config.yaml
num_hidden_layers: 11
hidden_size: 384
num_attention_heads: 6
num_key_value_heads: 6
head_dim: 64
intermediate_size: 1152
vocab_size: 2048
hidden_act: "squared_relu"
norm: "layernorm"
norm_place: "pre"
norm_eps: 1e-05
positions: "rope"
rope_theta: 246000.0
rope_fraction: 1.0
qk_norm: true
attn_scale: 0.159
bias: "none"
tie_word_embeddings: false
parallel_block: false
extras: ["some layers without attention", "local attention windows", "paired heads", "shifted keys", "exclusive self-attention", "normalized values", "value embeddings", "hashed n-gram embeddings", "a smear gate", "an embedding shortcut", "skips across layers", "capped logits"]
init: "normal"
init_std_qkv: 0.0546
init_std_o: 0.0
init_std_up: 0.0546
init_std_down: 0.0
optimizer: "adam_variant"
learning_rate: 0.00124
beta1: 0.9
beta2: 0.99
weight_decay: 0.047
lr_head: 0.00734
warmup_steps: 226
schedule: "wsd"
decay_fraction: 0.313
decay_shape: "linear"
final_lr_fraction: 0.1
batch_tokens: 65536
max_seq_len: 512
doc_mask: true
train_tokens: 703700000
max_steps: 10738
dataset: "wikipedia_en"
Each number is 50 + 12 x the weight over the matrix's rms, rounded and kept within 0 to 99. Layers, rows and columns count from 0.

# up: layer 8 MLP up, 1152x384, rms 0.114, rows 1090-1109, columns 0-31
# down: layer 8 MLP down (transposed), 1152x384, rms 0.0999, rows 1090-1109, columns 0-31
up1090:47 34 44 48 45 66 50 65 53 44 51 42 63 33 75 49 46 25 52 53 42 44 76 54 50 68 68 39 58 37 39 46
down1090:47 38 55 50 35 56 41 65 50 38 51 43 70 75 53 63 67 46 46 44 47 62 28 70 49 61 44 38 35 36 53 48
up1091:55 44 46 54 44 59 31 45 56 60 50 41 64 46 65 42 62 45 73 47 40 39 56 56 44 53 48 39 49 70 49 57
down1091:41 58 50 51 28 44 49 68 50 46 65 55 62 62 46 60 49 39 61 69 31 43 37 33 52 42 42 55 44 70 68 50
up1092:41 43 36 58 50 44 58 35 51 37 50 37 46 58 34 26 58 53 45 42 70 51 70 54 46 39 55 45 80 58 44 45
down1092:34 52 60 54 41 26 37 37 49 53 38 64 49 69 50 48 52 51 48 36 37 36 40 41 50 48 58 53 62 64 67 57
up1093:49 43 53 72 27 39 52 51 44 55 48 67 50 65 43 53 24 31 47 42 35 04 57 43 46 57 49 49 59 49 53 38
down1093:30 35 07 60 44 66 39 28 26 53 46 59 60 58 51 54 54 57 53 47 78 67 39 33 38 48 30 10 62 47 68 48
up1094:84 51 59 42 26 33 44 48 57 37 51 59 52 34 47 53 44 29 46 61 37 31 51 38 59 84 63 33 60 63 31 35
down1094:69 65 52 54 44 45 40 34 34 53 55 61 32 49 45 40 51 52 65 39 31 68 65 38 58 49 58 37 40 39 38 58
up1095:47 55 54 53 51 33 60 42 39 55 44 49 62 62 60 70 33 57 53 45 61 58 46 63 47 51 57 52 51 31 48 69
down1095:57 51 34 37 39 57 49 47 54 48 55 45 42 42 39 50 24 50 31 69 62 64 68 65 54 35 54 55 56 62 46 45
up1096:51 57 50 78 48 56 56 54 62 50 55 48 52 65 59 34 84 52 37 50 80 54 43 55 35 68 31 47 52 37 49 59
down1096:46 49 54 48 45 29 52 63 50 31 47 49 64 57 37 50 38 43 57 64 43 37 59 45 42 42 50 42 42 45 47 42
up1097:44 67 44 49 43 52 54 47 82 28 38 70 43 48 54 51 38 27 44 49 52 47 37 42 39 63 38 57 53 37 51 48
down1097:49 49 25 33 75 54 55 55 46 45 58 43 67 44 53 46 50 46 62 30 76 56 46 52 33 55 38 55 44 52 39 70
up1098:70 58 52 56 37 48 57 57 76 32 32 63 39 60 70 55 37 74 43 48 47 40 55 56 23 66 73 35 48 29 53 51
down1098:71 51 46 48 50 43 57 36 60 69 21 48 36 63 43 39 59 33 45 50 45 57 49 65 41 57 50 45 53 51 45 26
up1099:47 62 43 53 49 53 55 48 71 57 37 50 45 38 50 50 74 25 50 48 59 49 46 46 48 44 49 68 63 53 34 56
down1099:34 46 35 45 46 59 41 64 39 46 60 50 42 72 54 36 51 59 43 53 40 47 44 29 33 46 60 38 42 53 45 52
up1100:44 69 34 36 49 21 44 32 68 37 64 40 53 54 76 47 51 39 43 54 48 37 80 54 49 61 54 61 50 53 58 46
down1100:34 55 61 45 49 51 47 49 50 37 60 52 44 62 57 36 76 43 74 44 39 43 70 70 55 61 59 36 43 51 48 37
up1101:50 53 47 33 31 43 47 55 43 64 52 40 73 53 39 54 59 61 45 59 40 37 63 40 44 50 39 54 38 58 56 60
down1101:38 27 48 59 62 18 48 37 34 51 46 48 60 49 42 42 72 68 38 48 72 56 65 57 70 49 28 53 31 61 56 30
up1102:48 41 53 54 36 43 45 58 63 50 52 45 56 56 62 59 50 50 39 49 67 66 42 64 62 66 71 32 52 40 59 33
down1102:54 38 57 51 44 37 52 35 35 55 59 45 39 65 70 44 38 54 33 57 62 57 38 39 62 56 52 45 39 41 47 50
up1103:51 63 48 64 30 44 60 29 37 23 58 64 52 38 57 52 42 35 51 44 49 13 41 45 39 57 60 41 64 59 42 56
down1103:29 64 48 47 69 39 60 28 41 56 50 48 37 50 67 32 36 35 52 66 52 47 48 31 51 39 47 57 43 64 45 27
up1104:50 57 52 61 39 46 59 56 55 58 55 35 54 55 64 60 34 60 41 50 35 53 58 51 47 43 52 64 54 46 48 49
down1104:44 68 56 46 32 46 62 61 49 52 42 66 45 45 65 54 49 50 35 55 57 60 48 57 53 79 44 60 44 54 62 66
up1105:54 75 68 55 35 51 65 46 69 43 45 43 54 27 55 51 58 33 56 28 54 48 33 50 32 65 50 46 51 37 45 40
down1105:47 60 42 73 50 78 53 51 39 65 47 74 61 50 57 54 73 48 83 46 68 54 43 20 40 63 46 58 25 60 31 66
up1106:72 53 52 51 21 41 44 36 34 35 49 37 62 61 58 48 56 46 36 40 51 44 45 46 34 60 62 26 61 28 69 51
down1106:58 54 69 65 44 61 48 52 59 34 60 31 57 32 49 31 38 67 41 57 48 55 50 60 46 49 74 47 39 61 46 45
up1107:69 64 47 46 48 45 39 30 53 35 40 44 55 29 46 52 45 51 47 24 76 48 52 66 73 73 48 47 65 50 54 55
down1107:53 49 54 52 39 43 53 64 38 41 31 40 55 32 43 69 68 72 37 47 39 58 27 77 61 70 31 52 49 69 80 66
up1108:53 49 76 53 46 45 68 52 48 34 30 46 58 58 67 40 39 54 57 34 56 58 71 60 47 58 46 34 57 46 46 63
down1108:44 53 42 37 72 51 36 33 41 42 48 44 44 50 41 52 27 53 35 36 62 52 61 60 81 55 73 51 43 52 51 56
up1109:56 51 24 61 49 57 50 43 59 40 54 31 51 63 43 60 54 41 44 48 51 48 56 47 50 52 45 42 62 50 23 45
down1109:77 48 34 51 55 56 38 48 49 35 70 54 49 50 36 55 54 27 51 49 59 49 40 53 62 43 59 48 55 59 43 52